python train.py --num_hidden_layers=13 --hidden_size=384 --num_attention_heads=3 --intermediate_size=1024 --vocab_size=32000 --norm="rmsnorm" --positions="rope" --rope_theta=10000.0 --qk_norm=false --optimizer="soap_variant" --decay_shape="linear" --final_lr_fraction=0.0 --max_steps=2714 --dataset="wikipedia_en"
Each number is 200 + 20 x the weight over its row's rms, rounded and kept within 0 to 999. Layers, rows and columns count from 0. The size before them is the row's rms in percent of the matrix's.

# layer 5 attention value, 384x384, rms 0.114, rows 371-383, columns 96-191
103,196,225,224,190,217,185,201,171,197,180,181,181,205,176,201,197,219,188,206,160,230,227,214,216,219,205,235,190,214,228,204,194,205,205,176,175,229,258,196,212,210,205,177,223,166,192,202,156,173,194,187,180,219,231,204,210,199,184,212,199,202,199,223,212,180,253,223,241,209,221,216,183,186,186,218,141,217,179,208,180,221,169,188,213,199,246,189,177,205,210,172,194,224,210,182,204
094,161,210,206,198,184,196,215,185,172,191,152,194,207,213,204,198,180,195,207,163,212,238,216,230,196,209,226,191,212,206,194,220,192,210,219,206,191,199,188,200,215,200,192,199,141,214,184,189,208,188,207,212,232,201,204,192,182,221,164,172,202,197,202,245,192,224,217,206,231,200,260,214,207,199,192,181,169,155,214,212,217,207,187,193,193,194,226,201,205,206,205,201,223,150,234,167
095,197,194,177,180,224,181,179,197,211,217,177,218,178,206,228,188,174,156,201,216,198,200,209,238,209,167,210,163,189,209,207,215,197,184,195,203,200,193,164,191,155,195,163,182,226,189,199,205,193,187,216,211,213,195,163,163,236,213,200,184,208,182,194,149,186,193,208,231,221,211,220,180,235,189,176,193,192,191,209,191,181,164,218,213,185,201,176,209,233,201,211,211,187,202,213,216
095,186,197,198,156,202,200,201,241,220,187,204,185,202,203,214,202,173,180,216,185,201,196,244,195,198,221,188,209,202,178,207,206,198,187,180,183,220,222,196,194,165,171,217,224,221,197,227,227,203,196,200,180,212,227,201,175,234,199,198,218,184,168,205,194,216,231,202,231,184,206,162,207,211,189,208,218,180,175,183,232,207,228,208,182,189,191,258,204,155,199,176,187,219,189,186,222
094,206,190,196,178,192,213,202,212,206,211,216,190,200,184,215,239,218,173,191,149,193,209,175,204,197,201,198,237,191,167,176,167,225,211,178,173,192,222,238,165,187,222,176,210,187,190,209,198,214,193,193,210,228,189,209,185,202,193,156,198,173,227,191,225,219,180,191,248,205,209,203,204,211,251,203,172,180,231,183,212,217,165,196,198,195,212,161,208,176,209,257,180,234,186,185,228
095,205,224,216,198,216,192,197,187,226,210,202,231,216,195,202,226,197,197,198,189,156,200,191,203,178,167,193,186,244,196,177,221,212,209,209,180,202,192,184,175,183,224,197,174,216,199,211,180,185,197,186,192,208,237,186,173,203,172,220,186,209,168,211,199,213,193,222,198,209,176,198,206,230,223,183,175,198,191,171,195,178,184,185,224,187,213,233,206,223,191,235,139,237,195,166,177
099,217,237,179,208,204,201,237,217,210,194,194,188,225,226,232,199,175,216,187,179,215,192,198,229,224,193,208,212,241,217,197,195,224,205,192,235,199,232,185,213,212,199,220,210,175,219,170,195,188,203,223,213,203,198,211,184,204,202,203,235,212,200,206,198,207,174,200,214,199,178,205,210,177,227,165,163,175,199,185,260,203,196,208,205,216,214,206,222,213,203,175,185,194,183,187,170
099,202,229,207,168,183,191,209,212,223,220,196,200,194,241,215,203,209,212,182,204,214,231,205,232,160,219,189,198,221,195,209,182,227,217,200,184,236,196,216,180,180,165,205,205,176,244,185,209,191,173,165,229,226,172,195,221,210,198,209,208,208,205,181,222,221,169,199,228,230,200,232,234,209,208,206,186,193,187,217,215,185,208,214,182,203,205,196,194,210,244,216,171,207,184,220,218
089,193,216,214,143,231,210,199,187,189,221,205,215,158,192,177,189,202,182,186,190,234,214,214,168,194,226,208,191,199,203,221,198,207,192,168,176,195,189,237,187,170,169,170,196,228,193,219,208,191,195,216,195,183,202,205,219,198,213,186,176,211,156,199,192,164,203,203,188,188,196,210,209,204,235,216,220,222,205,214,203,181,188,180,189,213,201,237,161,182,202,175,165,159,208,209,218
101,177,225,173,151,217,181,240,198,219,186,201,200,203,193,176,205,200,184,196,182,242,212,225,193,198,189,186,206,215,221,246,214,206,187,204,246,156,208,201,192,218,225,200,208,177,238,213,216,216,178,207,208,180,169,166,198,249,183,196,203,195,221,181,186,217,185,201,184,216,199,219,194,180,202,214,201,206,198,204,140,190,184,204,176,174,184,181,190,238,221,192,226,217,203,195,236
088,218,200,216,216,176,187,195,199,186,203,217,218,170,211,208,158,182,152,242,195,187,174,185,215,186,202,218,160,186,203,184,236,190,205,235,177,164,158,238,190,151,234,204,222,225,190,180,206,184,173,191,158,214,199,195,202,208,222,161,189,164,208,200,194,216,202,190,212,214,189,202,219,197,239,210,181,195,187,210,203,208,195,208,177,212,199,199,211,231,194,189,162,223,206,179,164
104,199,190,203,181,224,234,220,217,178,220,193,164,200,200,197,188,197,235,185,181,226,227,188,197,199,183,206,183,175,163,215,190,197,212,213,206,192,198,203,227,204,204,220,211,187,247,201,206,203,189,192,190,198,191,180,220,194,192,215,191,214,180,244,196,189,185,176,186,208,192,235,221,167,212,202,164,197,209,186,204,218,213,171,195,207,194,185,177,208,207,200,182,185,220,179,210
094,205,197,189,164,221,168,195,209,163,180,192,236,209,173,221,168,160,237,188,225,157,185,189,207,203,222,201,231,163,189,192,170,204,189,193,220,202,208,174,153,186,160,203,177,187,164,230,171,196,196,199,157,190,178,192,195,182,208,179,155,200,204,155,176,197,173,210,199,231,200,189,221,199,272,188,200,188,223,216,215,241,178,215,199,194,184,227,158,194,224,238,186,210,207,179,223
# layer 5 attention output (transposed), 384x384, rms 0.108, rows 371-383, columns 96-191
105,251,201,178,178,204,222,193,246,219,173,174,206,190,224,177,241,195,168,215,203,191,201,235,215,193,194,190,190,205,204,203,163,190,201,198,196,192,183,188,200,191,190,198,205,216,204,216,212,187,220,200,197,188,190,224,209,183,210,224,213,176,186,207,185,211,146,174,186,242,185,184,210,204,192,177,234,226,225,204,204,177,179,200,191,205,224,217,225,173,208,194,168,185,197,178,208
098,223,173,222,185,190,240,167,229,237,201,197,231,171,179,204,179,178,191,229,165,160,179,221,179,192,188,162,234,218,169,223,221,187,183,151,162,227,171,205,205,197,200,211,194,185,202,229,182,227,150,207,182,187,187,182,219,198,175,218,190,219,205,175,184,212,147,236,195,181,190,217,168,221,193,216,194,197,213,218,208,201,184,227,233,217,191,206,191,195,209,209,186,183,212,191,208
089,185,215,202,185,204,214,196,203,170,200,230,184,211,210,211,200,205,203,223,186,179,227,203,201,186,204,247,221,219,198,198,221,202,203,205,192,184,202,202,198,203,210,221,221,173,226,181,175,204,217,185,203,208,189,205,224,199,215,184,182,197,211,181,223,221,192,177,201,181,185,201,198,185,188,210,186,197,191,220,204,220,208,195,197,207,199,209,225,238,238,191,206,226,196,193,170
090,215,191,197,179,233,196,193,218,217,202,211,205,189,188,191,218,218,217,207,211,190,218,173,179,224,164,190,177,192,197,226,210,160,187,240,208,206,200,191,219,194,198,225,213,154,187,182,161,186,199,211,177,202,185,207,192,203,190,226,204,172,191,206,220,215,194,188,219,200,211,219,206,238,205,210,222,212,187,210,202,164,173,200,204,174,229,163,210,208,193,220,213,199,214,208,188
092,199,217,241,214,188,198,185,198,193,219,164,180,159,213,196,180,198,203,235,225,199,230,192,212,187,205,200,184,204,187,194,175,172,196,221,213,175,210,153,217,202,211,186,216,186,176,204,182,208,195,185,199,172,200,160,175,215,218,209,233,191,179,218,198,167,198,180,180,214,172,225,209,195,173,164,226,218,203,205,210,198,215,219,194,201,214,192,206,198,205,176,168,188,174,204,188
092,212,193,244,223,208,158,189,205,215,168,177,178,199,191,191,193,229,187,246,186,232,219,223,202,201,207,233,202,182,176,240,197,228,220,217,181,179,201,179,212,249,213,202,214,182,203,202,188,180,207,175,216,171,175,180,183,163,216,224,229,171,203,186,188,193,192,167,221,191,163,187,220,219,183,238,207,174,228,218,213,170,211,205,197,184,177,176,181,172,191,190,193,172,218,202,228
092,187,174,203,207,202,195,218,222,168,196,218,226,189,175,178,199,173,222,202,196,194,208,162,219,170,212,192,217,201,208,221,200,197,205,207,176,172,174,177,201,179,217,178,205,229,180,214,195,218,179,209,205,204,218,165,230,221,199,211,161,209,244,187,185,214,197,193,166,230,213,185,171,211,184,193,222,207,195,230,209,232,204,196,205,177,184,145,217,199,162,198,203,224,241,198,199
098,212,181,171,204,199,196,171,204,200,187,197,167,206,208,204,210,208,172,178,206,230,194,194,208,208,203,203,241,227,197,225,223,183,233,166,198,188,181,183,226,202,191,186,180,212,199,200,191,212,192,215,216,197,235,179,149,177,173,206,195,201,203,230,206,192,217,173,185,172,197,189,194,203,199,202,206,196,192,205,179,190,182,208,186,194,179,181,193,226,156,214,201,256,213,173,196
090,219,177,196,232,188,196,190,239,155,213,188,222,205,185,189,248,216,206,182,197,183,206,225,216,228,174,199,175,193,192,162,205,194,198,203,199,232,170,194,193,230,217,198,180,216,237,194,232,172,233,173,202,172,202,170,193,167,197,215,196,197,226,172,194,229,195,186,213,201,193,199,216,173,211,191,193,157,200,235,191,171,215,182,217,184,176,210,218,207,235,239,235,212,173,213,190
094,206,225,225,207,169,210,197,225,212,207,237,186,186,183,197,174,226,227,164,206,201,184,189,224,208,194,204,207,197,202,193,205,216,199,166,165,211,178,206,196,229,204,222,180,218,158,197,199,214,191,198,205,182,241,190,193,178,187,195,219,196,198,224,222,212,183,197,196,215,212,201,208,181,201,163,186,191,196,210,195,181,198,220,202,186,212,230,196,178,193,204,177,202,196,175,186
086,190,193,213,218,195,179,195,202,200,174,176,199,216,211,161,253,186,228,240,217,209,211,211,180,215,176,221,208,246,204,215,175,204,204,179,194,202,221,174,208,207,198,154,174,190,218,231,170,210,167,229,210,193,210,197,186,170,205,211,200,214,182,194,211,220,201,219,199,195,204,192,177,195,202,203,170,189,222,189,197,177,235,213,224,202,215,220,165,256,246,215,229,175,205,240,195
101,235,205,189,219,227,189,174,211,180,203,197,247,193,195,217,221,210,215,193,213,228,158,201,195,181,234,217,192,209,244,178,222,199,199,157,179,189,235,200,186,223,187,182,210,237,163,197,228,222,225,174,188,225,182,168,189,181,186,207,190,228,219,180,170,194,200,182,179,189,201,211,210,203,204,160,245,227,190,190,238,214,174,221,200,188,206,201,210,176,215,202,214,207,172,220,204
091,186,215,213,202,204,215,218,228,229,227,187,215,193,193,204,212,198,192,209,213,189,181,217,180,183,176,203,188,187,225,176,209,173,219,220,176,213,211,192,222,194,271,197,247,195,207,177,209,205,200,204,203,198,200,202,238,234,200,243,209,223,207,207,186,190,198,161,214,156,177,161,187,235,175,199,175,212,178,217,186,198,195,195,214,195,201,207,209,233,186,193,175,197,159,221,178
# layer 5 MLP gate, 1024x384, rms 0.141, rows 0-15, columns 96-191
097,209,209,194,163,216,193,232,189,210,165,189,194,215,180,190,213,180,223,213,171,209,215,183,202,174,234,168,171,200,178,247,198,201,210,206,199,207,217,216,213,218,175,239,207,209,178,195,162,210,212,217,165,193,185,212,179,227,245,212,201,160,188,172,190,173,203,194,170,193,195,165,217,181,203,185,227,201,229,167,204,196,215,219,184,168,216,209,187,225,183,193,181,196,193,198,239
101,202,181,180,197,191,208,154,200,234,192,189,227,191,223,166,196,189,194,228,196,220,171,196,195,184,220,188,174,193,236,204,184,152,244,191,210,216,204,206,189,194,179,208,221,199,231,173,155,196,198,222,211,236,201,202,200,193,183,196,224,229,216,192,186,204,192,234,223,172,212,170,184,211,157,178,198,179,218,228,178,204,206,195,201,189,162,187,216,242,168,186,201,178,203,194,215
095,219,178,184,246,188,126,255,205,227,196,247,228,207,237,195,205,191,199,237,179,235,210,203,181,230,206,205,197,196,130,186,174,209,188,207,213,218,208,192,193,191,178,195,198,195,218,210,183,207,238,162,177,220,216,177,184,233,204,165,205,203,200,182,175,179,208,185,192,212,222,200,211,212,179,186,205,206,205,240,227,243,197,195,194,235,183,219,197,168,199,187,202,188,215,171,202
104,198,183,209,233,181,194,204,177,201,202,251,188,195,212,237,169,212,186,242,200,183,189,201,203,187,203,178,193,188,205,202,189,180,200,195,223,175,187,195,227,189,202,214,208,228,175,195,203,227,189,188,240,215,213,207,190,204,219,214,208,202,232,208,181,206,185,175,207,214,221,180,177,170,205,208,203,178,187,216,178,217,224,177,221,167,198,226,187,212,201,200,237,176,182,216,221
101,193,202,175,202,210,209,203,191,157,212,187,156,169,232,191,186,180,179,188,215,206,179,232,209,206,190,194,197,210,203,197,231,191,173,171,208,158,222,183,180,201,214,152,173,181,209,236,203,220,205,155,207,192,160,160,220,209,218,179,220,198,212,184,225,198,201,181,220,189,233,249,211,227,194,213,184,236,185,222,179,187,193,193,198,179,214,200,197,143,195,169,195,193,192,188,222
104,231,219,168,200,231,191,216,226,215,194,201,195,196,204,200,205,187,250,233,222,176,162,207,184,200,199,188,219,212,183,185,158,223,175,186,199,180,199,183,156,234,209,213,195,160,215,190,206,185,222,216,193,224,189,196,241,238,216,201,219,195,164,186,185,217,215,214,148,217,220,188,178,201,197,194,214,174,203,180,182,201,224,182,199,219,184,223,224,214,209,196,174,198,185,215,187
111,176,184,179,221,230,232,196,200,180,200,260,195,213,246,201,206,174,182,211,203,200,232,183,166,179,184,164,206,202,135,193,215,230,155,203,232,203,245,217,186,190,189,203,194,165,211,190,198,250,201,177,207,226,182,209,235,215,202,185,229,215,184,238,203,195,197,183,196,180,217,188,191,196,212,160,196,215,203,155,198,195,182,207,232,217,199,211,177,248,211,188,213,214,195,225,199
096,207,206,212,187,214,201,172,220,212,188,194,191,168,218,213,210,187,220,153,216,208,204,209,184,226,204,212,212,197,196,198,193,170,189,237,223,185,209,206,202,221,221,181,221,177,164,178,200,158,197,171,228,173,205,202,224,217,197,213,215,201,217,183,220,213,208,180,208,183,204,225,192,177,185,197,224,201,205,216,207,187,183,241,227,194,210,225,222,192,152,200,202,215,196,195,186
093,180,195,201,201,212,194,177,185,184,179,217,179,175,200,226,218,197,197,217,245,155,208,211,168,166,228,190,225,217,207,194,188,217,216,192,209,228,233,209,199,232,209,200,178,181,229,189,219,222,182,207,218,211,215,181,206,178,178,222,191,146,181,171,218,175,177,214,191,218,223,192,208,230,227,191,210,186,191,206,209,216,191,205,222,195,164,223,184,198,188,256,214,205,161,215,203
096,203,188,188,222,182,209,209,216,196,189,200,172,183,204,209,199,220,185,202,181,192,173,220,226,218,192,227,227,220,230,186,161,202,190,186,211,171,205,193,189,199,189,175,205,184,226,180,179,215,219,196,193,215,194,191,203,228,216,198,196,207,196,206,203,202,222,219,247,204,206,203,210,201,211,215,197,203,217,186,185,223,225,183,232,223,213,194,234,211,233,206,169,198,213,186,202
098,196,211,193,216,194,194,198,202,208,192,214,219,229,204,199,192,190,172,195,212,166,223,210,192,238,214,221,200,189,203,212,189,163,182,189,203,224,164,187,197,197,206,161,215,139,170,183,193,248,249,241,186,193,197,188,185,198,179,207,237,188,194,201,200,190,172,173,187,182,171,216,192,165,194,213,218,219,189,193,179,217,233,228,173,185,215,174,208,211,219,187,179,180,191,193,202
098,229,212,189,207,196,186,198,206,174,222,206,211,165,194,209,204,199,194,201,206,214,189,197,189,186,210,226,202,222,140,184,192,205,208,226,231,198,252,173,250,205,237,172,207,181,200,217,193,202,203,221,228,200,222,195,203,188,194,217,201,195,165,190,193,201,183,190,170,187,210,197,170,168,218,212,215,181,180,232,197,163,219,175,206,208,235,185,194,236,185,228,173,200,205,182,241
097,212,241,206,184,201,207,215,201,199,196,173,190,205,216,214,201,255,171,195,209,208,217,176,218,205,197,212,186,145,232,228,182,203,187,209,189,181,201,197,240,179,181,192,148,194,207,167,227,193,189,195,205,190,215,224,190,169,188,167,223,185,213,198,225,173,210,182,165,210,210,197,201,194,220,210,187,217,164,207,154,200,218,251,180,191,204,191,203,222,190,180,159,170,234,225,209
096,215,183,229,159,213,213,243,211,226,181,208,231,208,174,179,174,199,211,197,199,165,219,170,203,202,180,180,209,200,220,188,181,173,168,201,179,212,215,193,172,227,163,200,183,190,219,186,175,204,211,239,219,219,212,209,191,201,198,242,199,200,216,245,187,185,238,200,186,212,185,230,176,200,203,190,237,186,198,227,185,202,187,182,198,229,217,213,180,212,225,172,237,187,219,201,199
102,206,186,199,175,189,201,208,220,213,219,222,210,215,196,182,227,207,200,168,180,178,140,215,189,207,157,195,184,212,171,177,184,203,180,206,187,185,208,220,201,183,192,204,192,188,198,219,177,201,182,193,189,182,218,161,196,217,227,192,179,182,188,191,225,213,152,210,206,201,172,213,209,201,180,180,192,206,185,196,182,201,173,189,216,182,178,201,219,196,229,210,162,187,216,185,220
103,171,209,224,166,181,190,180,213,169,242,230,193,185,214,175,193,188,177,192,225,198,223,217,172,195,232,200,221,250,166,176,184,194,195,201,207,179,204,207,154,203,194,198,217,221,236,183,211,188,212,198,219,182,209,161,196,212,191,191,215,198,205,193,201,234,214,222,175,188,184,203,200,179,185,205,194,213,223,181,187,194,211,206,165,220,181,200,203,217,222,179,236,230,189,203,210
# layer 5 MLP up, 1024x384, rms 0.144, rows 0-15, columns 96-191
098,204,212,197,198,189,203,198,180,200,188,176,171,201,209,225,214,209,213,209,209,173,195,200,244,175,216,188,187,218,198,206,194,213,201,222,219,195,176,192,217,156,203,217,197,220,205,190,205,193,179,196,186,214,230,189,191,212,206,173,199,200,223,162,183,192,223,185,205,210,178,176,173,190,214,199,192,178,177,160,176,236,205,237,192,179,202,160,213,237,185,171,201,181,160,215,197
096,228,212,186,206,203,210,222,225,212,182,170,192,212,176,200,205,221,254,193,211,208,204,200,175,221,198,174,211,210,202,181,218,204,209,214,197,223,241,187,238,190,209,191,177,194,233,222,190,197,193,223,166,215,170,217,211,176,217,239,192,194,250,209,183,190,189,195,219,177,221,223,192,196,202,230,192,204,185,184,221,210,215,152,193,189,170,198,199,198,160,223,182,206,210,192,194
095,191,214,222,188,183,173,216,234,174,184,165,203,210,203,201,207,192,218,194,180,215,186,189,157,176,192,213,185,220,198,187,210,210,236,213,214,244,183,208,200,208,187,196,197,199,215,185,211,236,201,193,214,168,215,211,198,223,203,206,238,193,199,205,228,225,189,174,208,205,212,215,166,187,177,194,182,177,207,236,166,209,239,190,186,223,175,190,177,184,191,241,182,148,193,221,198
098,234,208,208,182,192,226,192,229,215,196,206,167,232,189,205,232,226,235,194,165,207,213,185,221,207,209,225,190,205,194,198,223,221,225,214,199,229,194,228,196,180,181,227,198,206,221,220,212,232,217,189,195,191,194,253,194,199,191,181,221,179,217,200,222,198,223,225,221,196,187,162,209,195,193,220,198,159,193,193,213,205,181,226,220,228,175,217,186,179,209,182,192,222,218,190,201
102,185,211,180,209,198,207,187,214,210,205,193,232,204,179,190,179,197,266,182,141,187,207,185,192,194,207,234,214,200,151,223,206,194,182,179,227,253,162,172,179,197,202,159,250,209,214,237,204,173,210,195,182,198,175,190,176,184,186,195,244,206,228,196,242,228,203,170,182,203,208,188,177,204,195,206,160,195,222,208,177,163,185,243,186,206,197,202,216,181,210,223,185,197,197,199,186
101,152,184,198,217,200,190,180,188,209,219,217,243,228,179,182,205,186,206,208,190,215,194,245,201,210,173,220,163,152,182,201,201,153,208,183,193,205,178,200,228,193,232,174,183,230,184,214,183,214,197,204,185,197,188,178,234,182,212,208,187,202,241,231,224,187,213,165,213,175,226,224,195,201,228,157,208,201,200,208,239,199,210,222,204,185,181,200,196,174,193,211,197,206,206,192,223
111,214,191,192,179,146,195,182,197,214,197,161,217,151,195,174,231,205,188,196,198,196,184,182,237,228,228,211,220,205,217,223,214,183,212,195,212,229,195,170,214,163,184,193,199,213,198,205,209,181,214,196,216,186,214,217,205,168,187,234,210,197,172,190,178,205,213,175,156,234,197,180,215,194,236,220,216,165,168,232,192,183,197,172,213,212,228,200,198,182,191,201,213,195,203,210,224
094,188,192,175,197,171,216,202,222,205,213,188,201,230,210,201,175,179,209,187,198,191,222,199,192,249,209,189,189,207,193,173,155,223,229,180,207,187,222,137,194,192,179,209,168,193,214,163,180,239,199,184,206,227,186,187,217,179,199,217,251,210,219,177,199,225,180,176,174,217,198,194,214,187,205,177,198,197,196,182,201,219,221,189,193,199,211,167,193,222,207,166,189,216,192,190,187
095,179,198,191,224,227,241,205,194,173,203,224,229,196,177,185,164,208,219,232,195,228,212,177,148,203,214,204,217,180,192,191,212,216,202,202,210,168,167,201,203,182,197,197,214,198,170,211,195,247,214,197,208,185,162,198,199,199,202,215,189,215,187,194,224,205,177,246,248,228,202,216,182,190,200,189,163,188,203,170,175,243,200,209,220,193,161,178,198,193,225,193,196,192,196,245,219
098,192,177,181,216,193,207,211,198,230,216,176,185,203,210,191,190,161,213,162,224,189,219,188,191,193,185,188,191,177,192,209,216,229,190,191,185,199,175,211,184,193,221,160,239,178,199,215,201,197,182,213,199,147,172,205,214,187,171,229,184,222,219,178,203,178,210,174,176,215,214,224,180,190,207,197,205,165,196,242,215,177,191,245,177,173,224,200,237,166,177,217,217,212,163,210,192
099,227,195,209,157,197,186,150,193,193,165,198,187,192,204,217,204,184,207,222,220,200,198,171,162,216,241,180,186,210,172,196,191,208,223,207,194,187,202,201,208,182,194,209,193,200,191,204,212,196,188,202,209,148,244,207,229,188,220,231,195,203,176,192,199,244,230,206,235,191,221,213,198,183,211,179,175,185,223,200,182,190,211,203,205,197,199,193,234,193,212,215,225,208,223,200,182
095,214,230,192,219,209,219,181,200,188,233,199,195,231,214,192,209,161,204,221,194,178,194,191,206,207,208,210,167,222,180,205,187,179,197,202,188,193,199,191,234,187,208,217,209,212,215,225,208,204,209,189,216,214,234,204,208,225,206,212,179,177,213,158,204,244,238,208,201,177,227,234,197,181,192,205,189,168,172,201,195,198,225,222,248,211,218,190,222,206,199,209,190,174,209,193,184
104,187,178,205,218,171,211,177,216,197,184,194,211,178,205,166,204,186,206,233,153,209,186,209,210,223,176,223,204,216,206,198,232,203,197,194,195,193,225,228,175,188,206,195,218,191,191,197,186,222,243,213,241,172,173,184,229,221,195,194,207,179,177,201,198,215,196,180,223,215,197,208,213,207,211,212,207,212,200,187,181,182,189,182,185,206,201,203,215,205,234,168,225,208,216,215,187
097,209,181,181,216,151,262,151,206,218,177,183,195,205,176,219,190,212,198,224,209,177,190,241,195,202,182,173,189,210,232,246,217,204,173,226,202,186,208,213,212,195,201,189,182,216,157,211,170,196,200,194,214,183,187,219,194,188,224,205,215,225,176,189,218,188,210,184,193,192,175,223,201,211,212,195,226,224,231,214,200,205,197,185,204,179,192,217,183,240,190,207,208,216,200,167,189
103,193,177,183,164,207,226,184,154,174,185,201,202,185,193,204,233,218,209,189,190,180,178,223,196,204,217,178,199,209,195,188,188,191,197,201,215,199,189,198,221,211,195,190,194,193,178,229,208,174,184,178,187,215,251,185,207,185,232,190,170,207,165,212,169,225,165,191,171,166,174,234,192,202,180,210,153,188,220,179,207,191,208,182,212,164,184,175,178,194,203,225,221,180,206,198,193
102,214,222,198,195,184,203,219,207,187,210,184,172,210,219,209,203,200,202,221,241,209,182,182,197,215,180,172,222,224,200,196,177,201,188,199,222,173,209,204,168,227,234,171,205,200,195,197,187,182,207,217,199,187,198,236,229,211,209,211,216,211,224,197,202,222,167,183,209,197,193,208,236,181,210,191,206,208,199,216,185,176,223,199,185,214,219,203,163,211,194,212,207,147,201,171,217
# layer 5 MLP down (transposed), 1024x384, rms 0.111, rows 0-14, columns 96-191
103,196,160,182,178,183,193,218,179,208,238,196,180,192,215,225,200,204,221,242,170,201,182,158,185,171,209,224,169,181,197,216,182,206,185,232,209,203,208,191,198,210,173,176,177,191,216,235,173,173,232,167,187,194,206,203,201,195,212,206,155,201,212,194,171,204,208,195,208,196,175,205,202,190,193,159,218,222,194,177,183,173,204,199,233,185,250,193,203,210,203,248,203,187,181,208,197
100,201,218,176,228,191,204,218,217,242,209,231,193,195,205,212,221,215,226,207,224,198,229,212,201,211,208,174,215,212,244,206,188,170,214,223,214,228,183,188,198,178,195,181,232,183,226,197,189,214,210,209,223,222,196,211,192,161,200,233,160,194,220,161,230,188,167,225,209,168,201,221,170,170,190,198,201,176,188,204,205,190,192,183,204,194,192,204,194,190,218,192,179,231,225,173,223
094,206,172,172,178,203,200,203,184,166,216,232,237,188,200,219,193,185,203,214,184,180,202,200,193,173,209,181,198,203,175,193,205,214,174,179,208,211,214,191,224,191,197,197,197,209,219,197,165,180,247,215,199,187,188,210,200,168,193,210,215,179,196,158,210,188,190,221,194,215,233,223,219,197,169,251,212,174,206,203,183,181,195,191,221,264,236,197,192,185,220,183,173,197,188,184,200
098,215,214,224,186,210,180,222,203,204,182,188,172,208,186,192,188,232,208,194,196,212,209,232,193,149,195,209,192,219,192,197,213,215,233,201,179,233,210,183,218,215,192,208,215,205,199,193,227,192,181,182,217,216,174,185,189,189,192,199,248,183,175,197,218,256,223,254,192,187,207,184,237,174,223,196,205,181,175,210,210,226,192,184,220,189,228,188,243,188,163,205,210,199,194,242,206
104,151,209,214,145,233,183,188,210,193,189,195,254,194,218,221,201,241,238,216,213,217,232,177,184,212,201,222,220,224,212,211,196,170,215,195,235,233,228,214,195,187,228,182,205,176,208,238,251,184,225,169,189,209,197,189,191,207,207,175,206,184,219,202,217,209,201,210,174,232,224,193,213,233,194,203,217,197,199,157,178,168,210,198,218,217,202,195,247,202,167,221,221,206,199,230,169
099,161,195,214,143,209,183,179,206,166,213,205,223,197,199,232,186,205,171,173,213,213,198,199,220,175,192,216,197,210,211,203,197,221,210,200,199,216,211,191,235,194,210,219,228,195,215,185,195,220,191,208,217,182,222,211,178,238,207,205,194,191,169,199,189,232,205,154,199,170,195,154,200,189,194,188,201,189,144,232,209,210,178,196,232,190,205,189,177,196,197,222,196,191,184,195,158
102,190,182,172,203,187,240,178,161,183,202,189,195,186,227,193,217,211,218,174,170,196,235,197,203,193,222,190,240,201,205,199,221,231,232,201,160,185,149,197,218,212,178,203,168,221,205,197,176,168,209,204,216,178,194,218,186,177,198,199,201,213,193,213,211,186,195,201,216,199,179,207,204,227,221,231,236,210,163,233,222,212,212,201,221,231,240,164,189,200,218,178,216,209,178,253,202
100,191,203,230,219,223,205,202,216,189,194,197,235,222,201,218,194,188,181,161,199,190,220,189,208,182,212,194,223,194,188,168,168,198,161,183,192,183,213,203,171,218,180,195,196,187,229,200,209,202,165,227,151,166,213,169,209,195,208,213,179,199,211,214,203,202,186,201,167,197,196,227,220,199,201,205,189,196,212,177,181,223,262,203,204,167,215,175,231,153,201,163,205,208,196,174,204
092,187,188,195,207,206,217,178,185,211,187,193,227,187,204,191,201,187,191,219,182,168,197,215,205,240,189,191,216,216,223,223,231,196,212,213,192,189,230,186,222,196,210,176,171,204,220,194,185,230,193,219,177,194,179,207,214,178,238,172,198,220,205,174,197,172,209,190,208,207,170,178,174,215,189,196,202,193,190,206,203,211,189,207,196,234,183,234,215,245,178,178,184,171,193,158,173
097,219,202,215,205,220,196,229,212,189,164,192,172,188,207,174,207,154,198,204,182,209,218,181,231,188,206,182,245,173,233,188,184,190,202,224,204,209,179,252,211,237,180,189,196,211,209,213,228,166,241,197,234,204,207,206,209,202,204,243,217,205,229,179,195,174,250,215,171,188,220,211,199,196,218,186,182,183,166,251,167,196,191,217,201,230,220,212,158,207,196,199,227,216,185,194,167
102,173,213,207,182,216,213,193,219,171,212,155,209,176,203,242,196,199,215,216,213,205,236,184,184,223,181,222,189,189,231,192,187,188,206,191,201,206,179,182,189,153,188,193,211,190,191,221,207,176,227,220,201,236,220,180,201,181,195,198,177,233,212,202,214,224,193,184,197,218,193,181,210,222,205,209,201,178,209,219,202,175,235,195,181,215,216,207,213,179,202,212,182,195,245,208,156
100,192,186,202,170,200,195,207,230,207,228,182,216,194,186,239,207,203,211,236,242,197,245,218,178,218,213,231,206,248,198,195,220,233,199,224,196,198,200,199,190,184,190,204,231,185,215,175,220,220,215,186,212,191,205,218,215,206,221,217,184,210,213,170,205,217,211,212,233,172,185,195,191,212,196,212,199,190,176,137,169,181,172,199,232,215,201,199,204,193,186,164,215,188,194,164,197
097,172,170,184,192,211,178,179,202,194,210,181,177,200,215,209,179,213,205,210,222,238,196,212,201,156,210,247,197,185,185,174,216,209,222,214,211,173,196,163,227,210,188,173,192,157,194,203,192,179,226,200,185,183,219,211,196,197,223,209,175,211,176,202,163,217,203,202,198,197,212,174,206,203,270,200,202,204,225,188,207,195,205,188,194,216,182,183,166,203,198,187,220,172,175,205,227
094,202,201,230,187,231,179,213,203,220,188,214,207,202,209,223,234,208,156,218,194,168,193,164,204,199,191,200,182,190,198,236,205,226,211,240,217,177,181,173,210,229,162,221,188,183,204,173,194,193,197,185,189,211,215,220,177,178,199,222,193,171,236,194,196,214,187,212,175,207,196,211,181,203,175,208,201,229,231,202,250,218,215,171,186,207,180,137,187,213,211,189,226,171,208,206,201
104,193,188,200,183,231,189,183,209,178,173,185,209,185,200,161,192,195,217,174,198,196,201,194,240,243,204,224,210,175,232,233,236,219,195,142,167,192,206,190,220,199,226,226,185,227,175,217,195,241,179,238,180,173,183,218,221,213,188,194,195,216,220,202,216,209,236,205,199,200,204,184,226,165,210,190,184,192,191,175,179,180,180,183,230,224,200,193,209,195,211,216,206,203,182,158,220